config = dict(
    num_hidden_layers=8,
    head_dim=64,
    positions='rope',
    rope_theta=10000.0,
    attn_scale=0.125,
    parallel_block=False,
    init='normal',
    beta1=0.95,
    max_grad_norm=1.0,
    batch_tokens=[32768, 65536, 98304],
    max_seq_len=1024,
    doc_mask=True,
)
Each number is 200 + 30 x the weight over its row's rms, rounded and kept within 0 to 999. Layers, rows and columns count from 0. The size before them is the row's rms in percent of the matrix's.

# layer 4 MLP up, 512x192, rms 0.0815, rows 124-146, columns 48-95
093,163,189,202,217,199,224,231,274,240,253,238,120,239,216,214,204,266,160,195,197,135,186,200,213,206,221,211,233,259,175,247,220,218,247,191,225,233,246,186,252,159,193,222,217,248,194,161,185
102,197,195,279,221,180,218,215,251,213,192,156,220,206,147,220,211,194,209,200,223,257,259,136,201,212,244,212,208,238,272,192,172,204,123,216,171,244,170,196,216,203,187,203,204,164,215,160,208
101,255,192,231,192,159,191,185,190,169,195,231,224,171,238,208,239,171,172,211,213,226,177,177,197,269,213,195,206,185,168,207,251,194,219,177,201,151,199,228,211,169,215,186,198,194,213,218,149
104,209,262,185,191,227,209,217,179,182,220,170,223,198,233,222,174,205,226,158,196,186,202,207,194,252,175,186,186,210,185,187,243,188,243,210,223,236,191,199,144,199,198,241,188,221,185,183,168
106,225,291,245,218,221,165,231,227,245,189,134,223,142,168,185,191,184,221,189,181,173,180,180,169,280,206,200,204,129,192,195,256,192,194,142,191,201,194,197,208,213,232,245,198,161,202,185,197
101,211,212,207,208,193,168,198,228,226,240,273,254,151,197,176,167,252,237,281,185,211,195,232,234,210,253,239,187,186,211,232,166,209,156,168,264,154,217,187,208,157,224,211,188,277,231,261,206
101,209,221,242,174,207,215,192,209,186,222,219,239,188,269,198,220,157,227,220,164,185,254,191,217,214,163,242,227,173,196,207,230,223,148,226,169,155,132,191,196,221,188,215,238,198,176,133,194
097,147,200,188,175,188,211,171,239,201,187,216,181,189,211,143,186,147,284,189,258,182,222,187,186,220,177,218,193,152,187,182,208,177,204,216,208,186,182,189,183,177,234,131,217,234,180,176,253
097,192,200,176,183,186,155,185,244,222,193,173,258,205,215,252,169,218,194,256,176,167,247,194,215,163,113,180,226,166,159,215,249,172,228,217,211,166,186,226,179,165,206,203,230,228,134,260,190
095,220,241,191,201,226,180,249,210,193,200,238,179,227,227,198,180,197,156,188,220,222,162,147,183,161,188,188,240,161,194,201,192,220,240,203,209,205,212,176,194,229,273,186,195,166,219,202,187
101,204,236,198,189,158,205,204,209,178,205,252,199,230,192,194,188,202,242,204,161,217,212,182,227,201,199,154,183,144,196,198,206,146,264,228,222,227,178,191,188,209,223,128,187,225,206,219,216
102,207,214,198,151,177,155,208,195,184,192,198,214,226,187,207,174,152,226,156,229,154,193,170,193,223,174,234,212,223,191,222,187,197,183,175,224,223,261,232,246,149,207,205,143,201,201,234,176
106,203,165,195,237,180,201,222,270,238,182,206,176,188,171,176,198,198,206,196,136,215,177,173,178,175,195,208,238,192,164,196,234,183,245,192,222,213,155,221,213,167,171,154,204,210,246,180,170
104,198,202,207,188,184,255,177,220,239,188,185,202,175,191,190,202,220,230,176,223,220,210,196,214,218,183,180,164,213,186,154,216,161,218,192,233,200,167,201,158,185,155,188,248,270,240,231,171
101,173,248,196,258,155,224,246,222,185,234,203,231,201,235,197,233,204,202,250,207,197,193,246,257,185,215,254,176,202,193,194,187,155,208,151,229,208,234,202,199,176,235,259,171,165,232,223,263
100,190,243,198,196,220,184,135,190,162,189,213,236,222,214,226,203,227,224,226,227,199,224,206,148,172,194,242,223,198,244,211,187,155,240,227,133,174,172,201,218,141,222,235,189,157,228,210,145
096,215,165,114,222,244,172,162,257,173,194,258,223,170,199,243,195,181,232,189,245,186,139,227,250,227,152,215,187,195,141,240,198,176,172,197,193,183,163,178,195,139,222,168,234,181,164,259,241
092,205,211,220,166,182,171,197,184,175,152,217,150,226,148,209,182,196,238,221,172,222,198,249,167,195,186,214,172,193,174,217,167,214,224,226,205,182,187,231,193,199,187,171,135,199,242,245,176
098,219,237,171,141,172,200,171,200,247,218,213,189,210,247,179,170,227,190,202,187,210,203,178,163,248,199,128,227,237,193,198,226,197,203,192,238,179,172,213,154,166,145,202,248,155,238,212,262
110,190,171,210,187,212,172,204,204,254,159,228,151,236,175,189,220,90,224,248,222,181,219,133,142,194,203,199,190,222,190,163,229,222,237,251,245,248,231,175,192,159,193,106,214,205,176,194,152
116,186,216,200,193,217,194,164,214,189,181,199,163,212,181,252,186,203,172,233,148,209,209,221,205,203,131,172,173,229,213,198,121,203,208,209,150,226,194,241,240,189,178,247,199,264,194,188,169
100,188,215,157,166,193,155,187,200,202,209,203,185,235,219,232,224,241,188,167,134,189,235,191,189,208,222,150,241,186,211,279,271,232,205,142,177,234,197,176,184,192,155,210,180,204,162,201,211
094,248,199,159,192,218,160,208,186,177,258,171,260,208,239,178,189,211,144,210,214,183,206,195,171,207,194,194,215,208,207,211,214,184,164,172,190,228,181,210,159,178,203,222,230,164,168,140,212
# layer 4 MLP down (transposed), 512x192, rms 0.0856, rows 124-146, columns 48-95
096,223,210,185,181,183,175,164,170,192,176,155,205,162,164,170,233,168,273,192,228,224,204,263,251,188,190,174,220,149,223,207,197,186,185,189,210,200,187,201,185,224,223,173,161,168,194,212,237
105,251,183,153,166,182,192,201,214,187,173,207,223,207,173,207,172,200,169,273,172,222,203,198,179,174,198,181,189,215,130,260,166,220,241,174,192,247,178,154,219,244,175,245,261,192,226,203,181
097,242,206,176,183,219,191,153,160,184,205,224,231,223,213,191,223,187,206,211,198,216,178,165,228,211,234,199,187,218,153,176,168,165,168,207,233,208,183,197,184,206,230,181,185,176,171,223,200
100,189,187,198,211,188,177,225,169,223,229,205,221,188,187,190,224,143,227,193,171,251,181,196,206,174,173,164,189,251,231,219,198,203,163,256,216,197,216,203,159,145,182,208,169,185,165,221,145
104,214,205,235,203,209,216,180,145,241,189,197,185,167,176,187,225,232,188,156,157,240,243,215,197,181,215,238,175,194,227,193,199,214,174,171,235,187,209,158,208,196,212,171,199,168,208,200,178
099,211,253,189,207,200,185,156,176,217,233,136,204,149,193,205,144,175,212,221,182,180,208,224,195,200,261,215,218,191,195,219,254,207,147,227,213,200,174,197,192,186,180,243,184,263,220,155,216
095,223,206,231,195,152,168,262,220,207,212,212,213,212,224,237,183,220,200,177,199,207,179,181,227,206,201,181,196,153,248,167,176,204,169,184,186,189,206,184,199,226,269,261,223,159,224,193,165
099,199,256,191,175,215,232,215,169,217,215,164,184,163,189,151,209,219,160,255,221,166,173,211,133,318,184,186,213,252,222,201,201,177,168,208,206,195,163,211,169,188,257,195,100,204,238,180,190
102,181,227,227,233,164,187,150,204,170,170,212,167,243,225,204,194,163,213,222,201,194,188,115,214,189,191,225,208,179,261,191,181,187,174,181,218,198,213,203,204,151,260,143,171,223,237,200,157
097,221,176,258,249,180,162,196,200,178,251,165,221,218,141,180,168,206,223,182,212,168,185,157,208,215,206,220,203,195,190,173,273,204,147,215,203,193,207,230,251,199,204,147,207,174,203,209,222
097,223,169,188,133,182,173,162,159,204,215,226,221,245,205,184,219,241,223,190,206,147,183,155,146,212,216,214,195,198,212,166,182,220,210,188,204,201,197,154,162,191,208,140,182,176,181,174,181
099,187,200,238,180,197,225,147,199,162,197,257,152,187,188,220,182,219,233,152,194,194,199,219,209,213,202,213,203,170,201,266,186,217,265,148,208,233,224,251,184,236,217,254,162,182,112,182,176
103,235,182,207,174,193,186,196,137,209,227,199,253,220,230,271,216,179,213,190,191,194,184,246,160,211,205,225,124,281,217,191,194,179,203,218,224,199,205,244,167,195,189,227,206,216,214,129,179
100,236,205,160,169,200,183,224,149,186,198,184,204,149,181,185,185,274,195,167,151,188,172,214,234,204,179,215,261,214,234,224,184,231,186,212,144,161,195,140,188,166,198,164,229,221,208,164,248
099,250,219,202,209,215,184,223,149,173,248,185,256,196,205,154,227,190,178,140,240,210,212,224,205,223,166,210,242,177,224,183,225,279,144,159,195,198,182,207,268,154,219,202,218,157,187,237,215
105,238,220,247,186,169,177,236,205,200,200,227,212,226,177,221,207,236,200,253,172,134,185,179,179,221,211,263,210,200,203,235,218,213,212,251,201,231,188,153,191,208,200,185,260,185,187,190,191
097,220,156,192,248,188,250,160,223,206,171,218,211,215,237,197,237,248,223,188,186,230,173,185,142,174,196,272,192,201,216,178,203,142,191,214,202,182,188,190,229,207,199,195,242,230,232,211,267
093,203,193,163,170,205,213,216,118,208,220,226,188,176,227,247,203,250,242,234,195,184,201,159,196,213,233,199,117,188,177,182,204,157,176,211,216,192,197,224,216,198,180,192,186,200,161,169,189
101,175,265,267,255,190,155,191,179,148,217,229,242,247,224,254,210,211,165,178,243,225,156,190,207,191,195,207,223,180,195,247,127,214,205,133,172,176,178,228,199,203,228,206,251,226,214,179,155
105,219,167,234,201,179,147,168,182,191,233,246,206,199,208,207,159,194,151,179,172,194,180,194,174,170,154,165,183,239,212,163,244,201,183,193,197,203,236,217,257,230,162,259,176,145,194,221,250
111,206,197,204,149,217,189,137,229,162,179,138,203,192,225,200,177,181,152,223,188,204,219,178,208,246,204,216,185,194,238,208,200,191,205,177,137,186,149,207,222,154,155,229,172,232,198,172,166
097,189,208,197,156,262,200,274,197,209,181,213,155,249,210,130,165,138,194,220,259,207,248,238,146,209,230,190,172,236,196,141,226,210,239,162,238,139,186,251,182,220,192,224,212,135,185,206,201
097,179,269,218,201,206,180,212,166,198,206,196,159,252,185,173,185,158,226,196,203,196,224,160,191,204,195,195,239,210,175,258,185,223,239,183,176,256,205,161,209,222,199,177,202,198,173,78,222
# layer 4 MLP gate, 512x192, rms 0.0831, rows 125-146, columns 48-95
108,271,171,175,178,223,257,198,224,208,152,145,195,163,212,194,176,203,219,234,185,206,222,200,163,198,204,206,174,228,165,191,241,191,194,158,179,196,181,214,183,192,242,218,189,199,195,238,250
094,188,171,216,164,280,192,231,241,178,208,186,214,182,224,231,188,194,229,184,204,126,203,174,189,194,229,257,229,206,186,169,233,189,292,206,147,196,202,205,224,212,229,196,240,200,225,199,151
099,202,202,183,214,185,206,236,180,230,186,166,139,190,194,158,205,164,264,153,209,218,213,159,202,206,163,240,176,223,178,213,156,198,203,231,238,167,180,171,208,159,143,227,213,203,182,223,281
103,183,204,200,196,217,213,189,154,191,221,167,256,175,224,191,218,197,262,215,197,221,180,151,166,195,286,227,173,147,141,200,256,246,205,231,221,181,241,178,202,140,184,190,168,202,221,255,248
104,183,150,279,182,144,230,196,250,153,180,244,200,154,167,246,180,165,196,220,236,194,161,138,172,196,194,221,234,202,222,216,186,218,208,169,165,210,191,213,152,200,218,216,152,216,173,192,169
094,154,156,235,199,220,158,213,219,132,237,225,181,246,251,199,209,185,244,191,241,187,246,226,242,229,202,200,239,220,213,225,229,174,223,225,158,238,241,173,156,182,180,181,184,249,217,209,186
105,208,187,212,181,152,251,205,175,219,168,242,232,214,197,189,197,183,255,194,236,148,187,230,217,258,198,167,228,182,199,231,231,209,219,215,230,192,101,193,195,168,228,186,188,189,208,179,216
102,225,200,218,225,210,135,139,205,238,216,228,139,227,165,177,222,135,173,233,231,228,216,193,174,186,221,218,234,151,198,214,196,226,242,175,191,268,214,179,197,222,185,201,141,205,242,174,218
097,248,165,212,172,214,223,191,198,164,175,183,199,220,178,222,217,207,186,199,238,216,262,228,201,114,207,182,176,236,211,225,171,181,208,179,222,210,213,198,165,224,231,209,197,162,223,195,201
103,256,226,181,210,212,166,229,239,201,242,202,173,209,192,206,242,175,171,204,147,174,227,201,232,153,190,223,244,226,204,212,219,214,257,197,204,190,228,260,280,228,171,234,158,178,213,228,214
098,217,211,163,244,252,148,215,173,188,216,176,211,192,201,210,170,182,216,192,231,160,228,239,223,196,188,210,228,236,178,255,199,220,226,207,151,179,227,193,202,224,250,198,249,105,181,213,191
105,231,224,202,207,209,262,171,133,158,225,191,227,183,197,203,182,218,186,185,219,180,181,197,221,212,198,122,226,214,194,213,193,230,187,199,188,190,197,179,179,189,204,192,203,235,178,250,245
106,184,132,177,219,192,210,198,220,168,174,196,183,187,159,185,186,193,254,222,179,236,216,220,159,199,208,171,160,209,150,232,202,192,238,222,163,221,215,241,192,233,249,207,175,219,226,225,173
103,140,181,142,166,214,185,198,234,174,186,228,189,205,155,227,191,260,202,101,206,175,216,175,228,175,184,151,157,179,205,205,168,149,209,212,196,230,189,187,206,197,185,160,219,214,189,268,173
106,192,192,184,211,134,233,176,198,270,192,183,228,228,174,166,236,232,227,206,150,188,195,215,206,197,178,171,171,189,206,314,187,175,204,234,200,202,240,223,153,188,222,268,159,152,164,217,196
094,144,210,211,240,177,196,165,163,210,194,193,137,188,185,161,217,151,225,208,164,223,209,162,216,186,197,183,197,179,188,215,209,178,181,195,158,244,241,159,206,207,161,181,170,170,202,162,217
095,197,188,162,200,227,232,211,211,218,169,196,167,230,248,189,200,198,197,223,137,260,202,209,178,145,235,187,164,198,194,214,195,177,173,215,205,233,213,200,275,229,179,183,206,176,207,189,232
106,189,192,158,190,250,260,198,209,163,166,228,162,239,199,191,182,270,269,203,191,187,177,208,176,160,228,190,208,200,193,182,184,214,183,160,179,194,232,169,216,240,226,222,181,167,224,168,200
115,143,170,208,168,243,209,196,188,192,184,203,189,215,179,190,158,183,213,162,175,166,191,244,213,198,219,157,208,210,178,159,182,166,253,209,288,200,166,196,180,133,220,261,211,231,186,212,173
097,196,157,203,187,183,151,227,205,226,188,228,154,169,205,201,184,152,175,183,196,192,219,178,214,177,193,227,246,195,223,164,283,222,177,186,194,176,236,203,210,185,173,234,132,206,237,201,138
105,211,184,253,166,176,205,176,268,190,212,195,188,211,215,171,178,180,211,194,163,181,262,146,203,214,187,190,207,206,251,193,178,156,191,265,194,184,221,151,159,188,213,187,218,200,224,169,200
099,194,191,187,202,199,241,240,165,221,211,204,176,181,226,217,221,224,171,232,224,188,261,247,167,162,164,191,176,168,198,247,179,193,204,212,219,204,178,228,188,211,215,227,167,210,171,236,202